config.yaml
hidden_size: 384
num_attention_heads: 3
vocab_size: 32000
init: "normal"
init_std_o: 0.00481
learning_rate: 0.00083
beta2: 0.98
decay_fraction: 1.0
train_tokens: 517000000
max_steps: 8124
dataset: "wikipedia_en"
Each number is 200 + 40 x the weight over the matrix's rms, rounded and kept within 0 to 999. Layers, rows and columns count from 0.

# up: layer 5 MLP up, 1536x384, rms 0.0425, rows 430-482, columns 256-319
# down: layer 5 MLP down (transposed), 1536x384, rms 0.0393, rows 430-481, columns 256-319
up430,178,162,271,184,190,272,182,262,161,197,127,200,181,207,225,189,265,211,236,200,172,215,208,180,245,223,213,281,228,243,236,215,214,173,191,175,142,175,161,193,229,227,161,196,265,198,116,144,221,211,203,173,184,231,150,180,138,207,195,187,292,217,146,168
down430,194,159,134,158,192,182,173,203,250,229,181,206,206,153,194,196,174,157,193,215,213,157,189,167,196,204,187,211,182,171,236,144,176,214,226,153,256,210,178,237,157,171,159,161,179,257,198,203,152,179,228,195,182,184,156,105,189,257,214,230,216,191,197,241
up431,264,165,187,197,133,225,207,222,171,260,228,232,214,240,184,264,182,221,225,156,142,129,158,140,198,137,210,172,195,202,255,200,183,147,171,219,295,166,189,146,258,201,152,178,241,190,155,171,242,146,231,217,159,157,174,223,281,157,193,219,228,226,181,221
down431,166,177,156,216,141,177,161,165,191,294,175,236,292,188,228,190,214,253,209,213,165,263,173,183,166,244,203,126,197,211,152,247,204,294,200,175,234,108,212,249,212,121,187,289,279,206,238,221,160,209,198,192,231,212,196,223,170,214,142,196,265,247,229,208
up432,171,185,216,187,225,213,290,153,124,204,223,154,164,217,217,182,194,170,164,137,222,288,158,156,153,220,246,235,130,216,149,249,205,222,204,161,181,194,250,165,58,177,241,176,190,221,239,216,289,199,226,176,214,153,197,225,208,219,171,156,265,173,212,135
down432,99,196,154,184,271,191,184,170,192,215,210,231,163,185,131,203,197,157,236,247,192,172,163,152,160,193,175,220,267,225,143,133,221,212,300,171,190,165,206,114,213,173,207,227,210,278,233,188,195,195,193,133,184,281,219,181,237,222,204,239,204,154,187,245
up433,186,115,240,198,229,147,219,190,193,184,150,214,195,273,199,222,215,205,212,139,225,180,226,193,211,179,181,211,188,184,163,219,230,214,178,217,180,195,190,167,194,245,212,169,158,261,218,221,252,190,193,205,224,238,160,199,188,195,170,118,160,201,203,202
down433,223,256,153,184,223,236,183,220,285,254,220,179,178,202,167,177,217,214,244,192,147,189,150,230,206,190,246,219,189,206,194,234,232,186,166,212,271,217,146,193,209,204,233,182,334,203,205,236,220,224,146,230,177,270,228,262,188,200,191,218,190,202,208,166
up434,193,169,239,46,214,181,194,173,179,105,206,141,244,166,193,222,197,175,179,149,207,197,165,236,171,185,214,248,194,182,206,249,290,148,212,177,274,170,222,210,203,226,123,274,263,226,192,196,184,221,176,192,230,233,242,161,100,84,193,216,180,224,231,257
down434,123,192,165,157,223,169,189,202,264,190,249,168,215,240,187,237,248,247,183,241,191,184,181,188,263,140,221,187,150,175,247,286,252,184,215,139,214,229,280,157,215,219,212,183,196,149,205,266,230,189,162,140,167,233,206,193,147,230,174,154,223,211,150,214
up435,137,117,193,115,219,120,202,214,188,173,219,239,223,277,162,220,146,219,186,227,170,214,167,192,115,159,146,185,239,149,224,207,219,221,231,234,162,175,205,206,267,232,182,226,167,215,229,257,237,217,190,224,180,195,142,190,172,161,221,182,219,242,238,172
down435,222,193,188,238,232,274,189,80,182,257,190,198,232,243,203,164,128,144,223,198,190,262,272,227,127,223,218,130,240,216,223,221,229,236,129,193,134,232,164,175,196,206,119,299,235,226,216,182,184,205,167,202,204,137,173,225,204,172,195,172,195,262,243,226
up436,187,149,208,195,149,213,183,215,175,203,199,180,196,156,315,206,162,146,221,204,184,214,210,271,175,151,230,239,211,234,243,168,241,209,176,266,248,231,171,207,185,241,147,251,214,189,207,282,200,191,219,217,177,173,218,276,165,192,186,220,241,178,228,147
down436,160,179,184,236,181,147,185,227,183,196,179,128,227,189,203,254,157,294,220,179,152,234,165,213,187,195,287,224,202,179,221,195,204,196,199,272,172,105,257,191,202,264,226,231,213,201,178,241,224,219,271,181,209,193,174,226,173,263,171,235,166,177,218,198
up437,147,228,184,237,302,207,255,189,243,211,132,149,235,328,194,200,223,192,144,209,240,205,213,216,199,233,156,217,248,196,204,251,194,179,196,195,208,180,197,222,218,205,209,166,254,176,198,212,179,196,176,224,230,257,204,180,200,214,236,128,155,232,160,212
down437,144,239,243,308,215,230,209,183,190,272,144,226,167,203,192,216,208,173,144,222,195,166,202,200,174,193,251,146,196,204,140,188,223,132,204,243,127,216,176,226,223,191,210,213,191,225,152,201,195,212,156,207,183,97,253,259,247,222,152,173,221,212,183,204
up438,149,114,217,236,180,200,225,154,197,190,225,255,237,214,179,209,148,142,255,158,238,138,201,225,130,262,293,212,107,180,201,211,183,141,187,182,203,232,269,208,210,193,155,253,183,183,196,240,275,179,199,183,231,207,256,154,178,152,208,165,196,193,180,146
down438,186,208,190,152,196,242,130,248,226,103,165,180,200,219,207,259,226,176,237,180,178,178,172,170,126,202,172,196,190,177,160,159,195,137,241,291,248,234,215,193,121,174,209,196,261,169,289,213,210,254,174,207,184,209,243,221,158,273,237,182,217,230,162,189
up439,213,169,254,187,233,197,194,295,206,190,163,192,185,212,227,249,205,182,222,177,157,218,244,260,119,220,221,272,203,174,183,215,212,197,225,242,193,199,169,173,122,224,203,207,221,196,175,240,185,226,204,236,282,99,292,168,231,160,221,220,140,190,158,203
down439,223,208,194,187,252,226,223,166,172,282,252,261,159,156,135,269,225,172,181,225,197,192,205,199,178,221,275,226,244,208,180,126,123,164,224,219,245,209,195,156,172,188,258,224,197,182,152,239,215,114,234,211,212,173,262,209,117,173,199,177,234,268,111,222
up440,175,165,137,213,227,199,229,192,212,189,164,243,193,237,155,263,179,163,228,193,225,162,191,217,223,213,236,279,191,252,149,195,206,297,156,212,340,183,224,184,238,229,133,260,210,165,191,214,218,181,178,175,189,180,172,166,232,168,160,156,222,213,194,223
down440,187,231,243,219,268,229,191,212,157,177,193,120,239,218,231,182,184,227,222,235,212,205,189,189,252,218,116,270,203,208,241,195,129,182,188,230,216,281,195,213,165,192,211,144,186,193,214,214,218,213,215,181,246,210,273,204,247,188,138,190,199,206,206,182
up441,93,180,281,121,180,211,292,189,188,253,210,197,181,223,192,276,241,180,210,156,210,219,230,268,167,166,225,173,116,181,207,174,293,259,154,294,221,210,238,214,134,276,221,192,125,226,139,284,214,147,271,197,178,213,296,195,147,204,243,246,124,207,118,264
down441,166,184,262,164,218,195,180,140,187,282,132,237,225,214,198,143,221,187,193,229,159,164,237,165,119,258,232,183,156,163,239,174,174,147,162,234,214,248,258,217,161,203,265,178,156,233,152,160,140,206,233,169,193,247,120,199,139,155,133,203,221,198,156,173
up442,164,145,158,177,261,254,201,209,196,193,201,166,234,220,225,151,166,231,174,131,198,197,200,212,197,165,227,221,215,209,221,265,155,189,229,205,159,184,114,217,138,207,93,204,159,184,151,126,229,218,232,163,203,188,164,247,197,187,255,217,159,258,247,200
down442,215,167,206,152,191,262,242,182,186,182,254,237,179,248,245,194,233,227,149,212,224,214,182,212,227,170,157,251,188,253,236,218,195,189,282,134,184,154,206,126,208,163,212,213,179,245,273,200,255,167,199,158,178,189,187,192,158,186,163,242,258,180,170,215
up443,211,182,229,188,183,219,221,243,188,191,208,151,295,216,162,247,243,170,224,253,210,177,168,240,137,265,323,304,176,191,275,234,221,216,236,223,257,262,194,143,215,321,173,201,310,277,183,280,282,145,180,191,217,196,149,171,209,218,163,175,247,141,209,265
down443,242,209,94,231,173,195,177,176,243,174,219,256,168,180,217,303,122,222,168,178,117,216,215,200,230,223,268,181,253,229,182,203,212,155,207,325,256,229,288,171,193,233,261,216,122,222,167,240,144,180,201,235,362,166,168,143,232,244,190,197,181,202,186,148
up444,234,162,260,190,193,134,152,247,159,233,155,294,225,192,208,182,183,162,184,115,291,196,121,210,147,141,165,179,236,203,233,220,247,201,221,247,157,179,211,193,204,214,196,244,197,193,230,217,222,189,171,215,238,201,228,206,223,187,183,222,147,130,224,256
down444,222,190,152,150,213,208,185,238,178,221,114,201,181,208,192,164,156,197,217,260,171,186,198,201,193,281,241,234,240,208,177,237,189,166,127,139,185,190,201,253,188,208,212,173,202,223,155,185,183,207,219,260,111,181,165,144,223,298,249,232,154,225,212,179
up445,156,236,241,245,137,171,229,237,168,258,231,152,137,194,231,187,204,192,169,206,252,153,193,141,239,234,285,300,240,212,219,182,204,182,184,187,251,193,242,202,136,174,202,278,197,134,237,232,208,169,229,213,174,251,130,211,230,102,230,159,217,183,200,243
down445,236,203,220,259,125,266,178,193,182,294,236,198,160,216,207,169,206,179,235,203,159,201,200,162,213,202,160,223,160,179,199,179,170,135,219,164,158,186,159,182,133,147,242,208,231,224,264,157,238,205,233,204,170,217,178,161,234,116,242,150,251,189,254,216
up446,159,191,246,215,170,231,193,254,214,168,164,184,189,254,202,156,248,78,159,221,279,243,198,224,188,215,181,217,210,199,229,169,213,172,221,191,167,168,237,168,163,170,174,195,218,243,216,195,207,236,162,183,231,184,177,158,153,239,195,191,172,141,229,137
down446,169,194,216,268,130,231,202,138,172,206,203,187,201,183,168,194,163,301,253,235,213,184,186,238,175,234,250,197,247,180,207,214,241,195,188,179,206,264,194,211,262,233,176,192,178,256,227,221,235,231,144,212,170,205,204,207,225,254,200,222,215,173,204,275
up447,187,213,173,183,157,124,189,205,249,203,156,206,217,233,243,264,211,167,226,176,222,214,179,152,160,184,257,250,221,227,155,209,220,207,220,278,254,178,207,206,266,229,175,162,196,148,199,180,230,139,278,270,195,173,181,241,229,197,256,211,220,105,121,321
down447,230,173,179,232,187,183,170,257,154,195,152,201,190,150,207,159,258,198,144,236,273,199,171,200,229,220,222,234,138,219,250,194,188,212,160,209,174,218,164,156,182,167,234,209,175,271,228,177,257,210,208,149,128,244,137,240,205,177,173,232,191,226,224,188
up448,205,221,180,131,223,199,212,93,281,205,200,238,202,149,158,266,180,188,155,183,249,241,182,214,226,160,235,156,157,147,168,198,208,184,198,197,209,244,250,105,172,228,146,284,192,157,110,248,248,203,180,135,210,193,206,161,159,153,174,269,204,244,192,102
down448,260,270,222,260,172,150,248,234,227,218,218,156,167,213,187,211,216,121,244,169,236,206,268,256,193,154,120,265,154,156,221,191,152,191,242,191,204,210,188,238,230,169,225,265,204,207,241,185,125,240,161,202,161,143,219,224,229,146,248,145,184,204,171,203
up449,132,89,248,204,127,208,241,224,266,171,89,209,202,200,173,199,129,216,229,171,296,232,183,233,166,169,206,223,191,166,169,232,218,122,284,350,212,193,184,175,179,193,186,175,226,208,246,197,218,195,204,226,332,120,176,182,174,224,239,123,194,156,161,279
down449,173,205,210,225,174,180,156,207,232,243,149,194,182,260,278,243,200,234,206,194,180,162,201,193,150,181,201,197,175,175,239,160,181,157,197,193,136,191,189,171,154,190,194,173,171,226,228,260,207,190,175,157,194,212,147,236,122,170,156,239,193,219,227,240
up450,184,187,250,181,249,215,164,269,208,156,158,241,269,150,250,276,154,123,172,186,247,262,220,191,165,141,258,177,209,85,229,205,260,217,321,166,275,227,252,201,193,294,146,205,169,142,202,218,199,182,208,180,236,188,244,158,144,223,177,207,192,168,156,224
down450,243,145,178,152,245,151,237,186,225,272,165,211,141,236,252,236,205,267,163,217,193,208,242,176,215,162,255,161,226,121,193,264,200,221,219,178,216,164,162,166,214,211,237,201,205,202,290,217,162,181,182,129,213,238,243,193,140,155,177,132,231,197,306,196
up451,196,115,185,157,180,244,177,202,180,193,239,243,272,161,179,225,231,158,255,188,252,231,176,189,199,197,153,158,183,128,193,218,219,202,239,167,235,185,213,197,206,204,175,224,187,161,207,166,194,256,180,164,202,203,243,156,254,233,206,238,204,187,222,248
down451,178,209,217,241,179,200,133,173,187,176,191,156,191,202,184,191,187,211,167,203,184,192,154,174,245,214,189,147,165,144,168,223,106,237,194,260,279,187,185,238,170,203,241,193,185,200,166,214,114,213,158,228,172,180,199,214,226,294,173,183,199,208,216,202
up452,262,206,196,201,288,157,176,152,173,237,199,154,128,208,197,186,260,205,255,183,232,116,227,165,194,261,301,188,235,191,158,234,232,232,167,172,188,189,175,170,112,247,204,176,188,192,179,155,301,127,210,162,145,171,189,126,209,157,178,178,213,262,257,187
down452,288,153,184,232,198,215,163,202,269,218,300,217,120,145,119,193,153,214,201,251,195,192,129,210,160,240,255,183,248,219,225,176,252,206,219,212,134,166,178,181,119,196,195,243,240,143,190,187,177,238,191,131,198,199,215,71,260,249,130,178,237,221,228,302
up453,190,212,195,206,207,132,200,186,253,253,275,91,261,155,181,233,168,199,235,230,160,212,186,290,162,215,288,218,296,181,130,291,220,229,230,182,201,141,245,188,163,174,275,208,158,309,193,228,195,179,278,212,261,187,238,159,195,156,201,238,209,177,126,96
down453,229,217,201,198,254,212,282,238,179,149,189,177,281,276,240,180,120,191,152,195,243,238,213,265,193,230,197,219,213,276,259,147,233,257,178,260,167,166,215,210,165,204,206,183,231,214,133,215,232,242,166,152,125,217,246,220,246,273,174,147,164,91,196,199
up454,213,227,143,249,204,200,266,162,189,218,140,181,155,192,179,163,197,226,276,151,244,241,216,205,167,232,227,177,180,185,157,206,222,149,228,248,160,203,189,174,257,173,201,182,140,226,182,225,224,125,244,192,159,222,256,189,297,144,192,138,227,180,199,186
down454,227,185,231,243,182,185,158,212,174,128,206,344,118,177,118,199,168,244,165,235,282,186,216,179,132,172,293,272,235,170,224,249,230,182,127,141,166,237,120,243,209,168,154,129,140,162,191,241,201,179,111,187,166,231,228,236,179,255,235,315,262,196,137,232
up455,159,196,217,190,270,197,146,167,173,158,250,212,194,295,273,208,168,131,159,164,219,220,221,182,180,127,193,252,148,131,205,190,198,228,195,175,286,178,200,172,222,221,193,217,242,165,261,176,222,97,232,253,206,168,185,131,205,102,208,226,178,232,201,128
down455,230,230,105,138,208,262,207,222,252,170,248,158,200,229,242,267,235,146,115,220,149,221,152,228,183,233,198,287,169,248,205,220,234,201,123,250,194,248,214,150,186,178,218,259,167,219,261,104,143,231,216,176,190,207,172,182,207,98,196,182,245,197,230,129
up456,228,113,146,66,232,225,201,160,185,184,181,167,221,101,268,239,242,168,186,180,249,204,194,306,194,193,198,203,209,103,292,187,224,215,250,158,131,271,287,167,204,245,92,176,146,190,193,158,243,230,164,197,216,171,171,176,199,200,201,177,199,172,222,195
down456,266,169,207,180,253,246,239,258,235,134,152,230,177,273,230,155,205,118,248,225,238,121,236,179,199,247,214,194,278,192,248,186,254,147,187,168,116,139,210,196,211,189,165,178,166,225,200,196,137,218,191,163,185,154,219,198,152,207,204,159,157,101,166,193
up457,252,184,142,181,269,156,265,242,243,214,253,202,221,179,219,188,246,208,330,192,247,175,211,162,212,203,189,192,161,240,160,297,215,170,174,206,165,219,203,168,225,226,152,122,141,170,209,203,279,189,182,187,164,178,212,190,172,211,210,176,231,166,153,140
down457,224,188,234,161,195,174,159,265,166,199,245,234,184,175,199,201,199,197,224,231,242,236,181,170,225,186,132,142,176,218,207,183,158,209,190,120,194,169,158,185,260,233,120,194,213,173,245,259,188,197,185,185,215,245,217,299,189,103,213,198,187,243,166,201
up458,250,173,203,207,204,252,248,168,258,234,218,215,184,259,261,222,196,98,270,228,276,199,101,231,191,239,206,239,158,207,244,233,281,244,202,278,276,190,195,160,160,207,165,188,185,169,113,181,195,225,167,77,180,132,228,177,242,203,212,264,230,137,131,207
down458,244,215,161,167,240,218,209,260,158,181,128,204,214,217,201,284,169,199,222,263,135,139,215,181,197,210,235,233,239,207,184,159,194,254,197,188,219,168,174,123,220,125,175,175,133,244,239,219,273,222,164,222,184,151,217,235,191,229,183,152,148,196,222,199
up459,150,164,203,231,177,243,196,169,224,160,167,208,251,168,187,174,140,250,162,201,237,235,198,211,210,177,181,234,214,140,156,150,180,163,262,199,248,199,196,190,265,134,202,167,153,187,195,197,223,162,276,213,231,212,186,203,191,177,178,247,239,178,162,230
down459,154,200,200,191,272,256,204,287,188,185,186,190,215,174,196,254,256,257,200,191,138,195,246,211,211,139,201,160,199,117,166,197,197,195,218,188,223,214,169,185,159,201,205,212,206,221,204,251,168,145,201,222,243,265,228,193,179,164,227,159,243,207,191,239
up460,180,188,252,193,192,207,188,220,304,181,83,227,177,167,157,257,252,210,179,205,218,210,193,216,173,238,212,217,245,197,165,81,216,127,209,281,227,160,197,125,248,206,189,249,164,248,239,219,239,119,218,191,195,170,193,213,170,106,199,200,291,235,203,234
down460,207,274,220,248,247,246,220,196,229,187,199,209,179,201,235,229,206,202,192,213,175,246,232,206,212,205,209,189,197,182,159,203,241,234,254,214,225,194,190,186,207,225,167,201,260,203,139,196,148,195,246,204,174,102,189,180,193,174,219,207,249,174,157,200
up461,273,195,163,166,167,169,174,172,133,214,157,179,256,247,252,180,270,168,152,102,194,226,226,200,194,141,228,131,238,213,222,268,230,255,240,152,274,232,235,183,217,202,197,108,275,183,132,185,196,242,206,126,226,178,118,211,216,185,195,232,233,196,164,150
down461,237,216,174,163,232,180,169,223,246,236,220,167,143,229,234,193,210,249,209,188,113,242,227,237,228,212,246,191,180,218,156,125,241,201,183,204,189,167,150,164,190,187,169,206,182,216,232,170,218,126,113,163,224,206,149,180,249,211,249,234,270,162,211,206
up462,168,186,234,125,185,158,287,207,163,237,143,187,194,157,213,262,198,180,170,140,177,247,193,222,126,197,157,254,181,205,192,178,274,165,256,188,155,170,229,232,186,207,67,124,188,291,180,258,240,209,189,184,249,179,180,201,205,170,166,161,209,216,213,200
down462,182,206,245,200,225,218,182,302,214,196,199,142,318,193,216,226,195,144,204,258,189,205,244,224,187,274,238,163,97,217,138,145,197,88,194,168,117,236,164,183,212,222,206,176,236,160,216,167,155,272,274,178,125,218,214,266,159,151,177,190,273,251,270,169
up463,224,171,161,191,159,211,199,281,224,272,219,196,235,162,190,194,143,209,164,129,250,215,219,205,199,186,235,203,157,204,226,161,184,252,205,219,134,202,176,211,165,326,203,198,207,175,182,183,260,197,210,204,186,63,256,178,145,193,137,200,256,232,140,195
down463,287,248,244,241,229,214,220,189,160,221,201,127,234,198,164,159,174,252,207,229,209,217,193,212,219,159,226,256,189,306,150,220,212,197,171,231,144,230,113,189,173,192,187,241,177,204,248,197,145,170,246,212,245,215,143,220,118,191,260,255,233,174,171,170
up464,241,151,142,241,222,172,269,254,188,241,237,134,224,294,174,170,217,222,211,119,233,219,175,227,183,200,199,143,166,211,205,235,214,207,195,179,264,171,194,133,170,163,191,216,200,203,197,208,236,279,177,108,202,215,266,190,217,229,124,138,288,179,226,209
down464,250,164,161,258,167,208,257,253,173,231,182,235,194,173,207,178,235,240,232,249,236,221,218,264,244,108,121,207,179,193,154,206,99,156,122,152,249,225,265,158,234,233,131,165,253,202,196,211,197,203,255,258,248,200,185,191,171,134,215,140,226,195,179,241
up465,241,217,142,169,161,206,205,206,209,200,90,211,197,135,192,214,148,221,177,191,162,109,115,231,180,228,145,273,178,163,184,221,368,152,213,259,246,150,192,214,261,186,175,187,211,335,133,223,161,149,191,198,220,178,155,159,271,124,230,135,230,217,196,139
down465,268,192,179,179,227,186,150,202,187,194,210,188,231,151,318,210,193,168,146,177,154,203,109,197,182,173,262,148,229,219,211,229,247,190,186,251,177,256,241,186,199,226,271,203,228,185,190,206,179,181,149,207,228,237,248,178,121,255,210,225,230,138,305,186
up466,211,213,148,256,182,177,228,179,197,215,154,184,245,257,201,281,228,227,149,196,240,208,177,215,201,173,200,171,236,223,200,198,244,255,243,262,228,236,138,236,165,203,199,193,206,233,198,200,228,230,239,215,195,176,178,230,209,147,240,181,232,191,182,232
down466,152,180,255,229,178,271,181,171,180,164,228,202,203,243,242,178,220,149,210,214,255,177,201,172,242,150,222,181,207,216,151,179,194,188,175,169,205,173,138,252,231,124,223,240,208,207,215,229,232,204,162,217,192,217,206,207,228,167,188,215,214,146,224,219
up467,149,179,173,211,232,156,223,261,168,214,228,143,277,180,180,168,191,219,243,171,203,157,195,174,187,213,216,164,212,202,229,284,228,244,238,245,152,171,153,145,175,275,141,259,186,190,149,226,272,130,206,165,183,231,207,232,193,174,200,232,198,200,62,141
down467,223,138,205,257,205,192,204,302,157,171,246,159,182,132,171,145,225,202,134,188,164,204,253,152,133,162,180,184,215,248,256,251,185,170,186,240,164,133,189,181,220,196,162,256,177,234,222,213,223,188,189,204,173,158,165,148,226,200,160,253,255,176,150,220
up468,110,171,207,188,268,196,198,204,176,241,190,234,188,192,138,184,205,225,201,115,237,209,182,202,163,101,221,171,173,213,197,273,219,225,275,265,212,206,239,197,125,218,217,208,173,198,216,189,234,99,202,152,266,106,260,149,203,201,206,216,134,132,104,241
down468,264,237,188,233,177,195,241,267,176,244,172,256,161,277,237,103,186,231,200,198,238,172,189,165,233,155,248,121,219,152,207,247,186,149,280,186,215,136,185,249,164,131,216,218,141,171,263,135,211,252,140,274,141,187,198,154,162,245,252,242,183,163,182,133
up469,261,217,249,208,172,184,202,185,252,258,130,173,183,237,232,182,183,123,183,218,204,191,191,212,149,154,176,256,195,196,235,184,177,201,184,267,175,188,176,267,178,216,260,180,210,183,222,211,188,202,177,253,238,178,178,209,202,234,247,135,215,220,142,220
down469,223,195,225,189,242,165,248,251,220,208,81,167,168,220,142,249,205,162,137,245,186,223,207,242,194,169,151,191,245,147,217,259,244,237,164,221,151,122,262,214,232,183,226,226,230,225,226,137,183,214,163,161,210,175,172,139,197,149,197,219,179,174,255,229
up470,213,183,255,189,226,244,168,189,175,227,171,188,123,208,163,266,227,180,217,216,166,235,155,189,136,193,186,189,303,221,245,169,189,188,232,215,278,177,207,225,137,239,211,177,299,209,205,177,218,175,218,188,206,183,192,267,204,168,187,180,190,238,114,189
down470,216,205,217,196,220,189,215,170,247,215,201,238,150,182,162,209,241,187,202,84,218,199,134,219,140,219,164,172,207,246,230,217,195,294,208,174,137,224,230,212,212,172,229,205,224,145,228,230,216,151,148,228,256,135,285,248,163,233,182,164,158,151,90,194
up471,228,211,116,172,171,193,215,271,207,233,179,132,226,225,181,278,235,157,208,227,166,198,202,226,155,209,164,210,129,179,217,275,213,189,219,221,147,160,248,254,253,188,222,171,183,234,180,237,180,198,213,132,175,218,240,131,180,152,161,196,183,198,258,175
down471,183,248,214,206,178,135,180,117,168,222,211,138,147,233,164,172,155,208,211,252,220,193,216,167,175,173,223,228,179,164,143,291,256,193,172,203,249,229,201,189,250,162,165,185,118,155,247,187,190,254,196,166,200,221,288,155,231,199,160,265,162,159,231,201
up472,188,236,172,163,218,201,240,203,221,164,266,199,177,163,195,265,224,193,212,166,212,206,183,286,167,143,214,223,115,199,249,142,195,246,152,187,235,219,282,173,168,193,180,159,268,221,250,227,265,190,275,181,178,211,265,184,255,202,219,210,249,222,227,195
down472,226,112,230,170,185,199,199,222,197,186,191,251,148,184,175,215,212,152,169,238,169,176,186,210,197,255,197,211,220,221,307,203,267,143,200,200,170,152,188,227,138,226,145,252,222,216,234,228,184,266,194,176,140,146,176,236,244,112,211,184,185,181,248,231
up473,167,177,184,181,201,176,233,250,159,172,205,205,240,171,251,252,242,159,243,176,173,199,248,174,165,151,213,232,174,220,227,225,201,161,234,194,179,187,155,168,226,254,189,177,195,181,192,210,232,212,211,199,253,236,181,185,242,191,188,174,198,223,222,231
down473,160,259,138,187,166,225,171,190,176,200,207,231,138,192,181,209,189,198,206,204,254,211,207,217,233,230,174,173,174,189,192,205,216,200,190,163,185,167,188,194,233,273,213,208,187,203,185,211,165,222,180,160,185,169,219,188,184,233,197,227,234,180,222,142
up474,184,178,150,230,213,179,198,173,216,261,188,170,195,177,159,201,207,232,217,122,188,130,252,185,216,153,201,238,208,236,194,213,231,214,198,188,210,184,175,163,184,204,125,205,162,220,121,182,283,221,228,201,214,245,148,157,176,103,239,131,271,167,223,199
down474,252,147,207,199,199,183,237,192,208,205,285,157,227,123,182,113,245,275,246,206,197,145,189,183,202,206,231,212,190,268,223,213,181,281,203,230,236,223,115,191,221,174,193,245,256,177,186,185,283,263,230,179,170,260,187,153,180,203,176,270,207,185,142,156
up475,207,144,252,162,209,127,212,164,186,214,304,126,182,213,206,189,169,188,249,149,125,187,145,211,177,183,250,225,180,192,150,238,222,154,191,204,141,123,169,185,164,234,187,204,245,205,122,217,241,195,180,183,218,169,211,174,156,237,175,181,250,218,203,122
down475,219,172,191,169,173,286,164,185,183,186,297,202,233,191,50,188,230,142,218,224,161,172,220,180,145,149,240,187,163,207,148,258,272,147,215,266,220,109,171,219,186,222,151,194,244,183,237,131,166,173,216,141,161,230,223,196,181,170,229,159,204,220,179,258
up476,192,195,216,201,174,147,207,192,202,209,185,139,181,195,256,211,258,146,260,241,245,209,158,269,162,176,188,203,223,195,222,196,191,154,205,283,159,218,270,170,157,224,141,189,197,255,206,238,236,177,252,217,186,205,190,209,143,161,271,164,311,190,167,269
down476,157,165,205,165,179,150,217,163,184,172,164,223,224,144,185,197,183,117,205,220,128,157,167,198,190,216,213,209,263,172,282,201,158,169,262,242,158,204,197,145,255,241,168,206,235,173,160,194,191,239,172,261,214,138,184,216,127,282,156,237,231,212,231,214
up477,245,205,189,159,190,193,247,222,218,201,172,265,281,143,250,231,223,222,273,224,296,218,212,181,209,237,309,297,198,169,218,183,208,162,203,287,206,222,201,258,232,250,241,106,193,290,240,217,209,164,255,183,284,175,167,169,239,173,202,208,240,118,194,163
down477,133,152,260,134,144,194,214,206,229,159,158,202,230,216,228,286,152,238,223,193,230,184,222,224,188,224,214,161,212,148,167,210,212,149,227,151,178,143,201,157,183,140,230,163,328,235,250,239,186,236,263,146,202,182,181,218,269,235,189,192,280,169,206,287
up478,160,202,237,209,139,179,291,207,256,212,149,231,208,262,201,221,180,250,186,191,204,171,186,241,261,96,182,149,179,138,194,231,206,209,168,159,250,203,175,148,283,252,221,184,195,218,282,214,243,90,227,163,210,222,148,271,158,234,215,196,182,213,192,259
down478,239,132,267,164,167,135,153,224,199,161,142,228,198,204,181,215,299,248,283,136,213,275,135,198,240,235,157,186,168,145,193,310,188,134,225,225,171,188,236,188,282,153,193,153,185,128,179,241,192,147,256,254,119,196,157,160,166,158,196,163,260,239,171,215
up479,141,178,181,177,137,239,183,189,184,176,241,213,244,240,222,197,180,143,205,145,242,240,196,129,113,175,302,149,266,258,182,198,170,248,158,172,277,210,213,234,106,227,182,150,177,227,183,262,265,206,179,81,218,123,233,233,206,226,241,218,191,204,242,173
down479,218,197,251,212,201,204,176,206,261,142,232,193,210,177,254,206,201,262,236,217,144,203,131,273,169,199,297,214,184,208,251,184,68,182,210,94,152,232,217,237,272,261,218,191,157,127,199,252,187,245,133,168,137,220,239,153,178,190,241,183,157,244,190,211
up480,217,138,239,198,142,224,234,220,173,260,163,211,218,197,228,230,188,172,224,236,197,208,224,257,172,204,182,238,204,242,257,200,255,221,142,232,136,176,95,185,221,219,197,202,172,287,115,230,227,239,195,106,221,115,279,205,227,158,239,152,227,151,266,120
down480,200,218,223,223,205,281,223,190,212,71,202,171,226,144,209,295,208,184,167,217,119,159,203,177,233,203,194,183,112,205,168,190,162,219,183,231,148,255,268,178,192,125,176,194,213,222,85,196,231,262,105,150,206,279,191,199,157,149,167,150,189,161,251,108
up481,214,164,128,154,161,236,290,181,248,180,194,160,202,202,152,232,279,194,265,193,210,179,245,228,256,243,268,231,212,182,271,159,220,127,198,132,225,248,114,198,258,211,241,219,167,204,238,183,238,159,184,165,186,218,156,239,215,213,174,217,284,119,175,168
down481,155,180,263,144,179,152,164,241,182,219,142,236,167,201,185,201,171,155,250,229,229,151,150,209,255,258,184,150,208,160,133,229,226,156,203,155,177,124,111,222,113,182,194,216,206,154,182,157,211,193,116,267,277,157,157,211,184,150,171,166,240,199,249,224
up482,138,213,195,185,242,123,158,243,240,179,143,294,180,169,151,237,177,183,159,206,194,182,153,257,158,239,250,241,246,154,189,273,214,186,219,283,210,210,181,164,231,182,209,129,174,197,148,141,267,160,212,205,225,182,239,189,255,256,242,177,175,246,201,190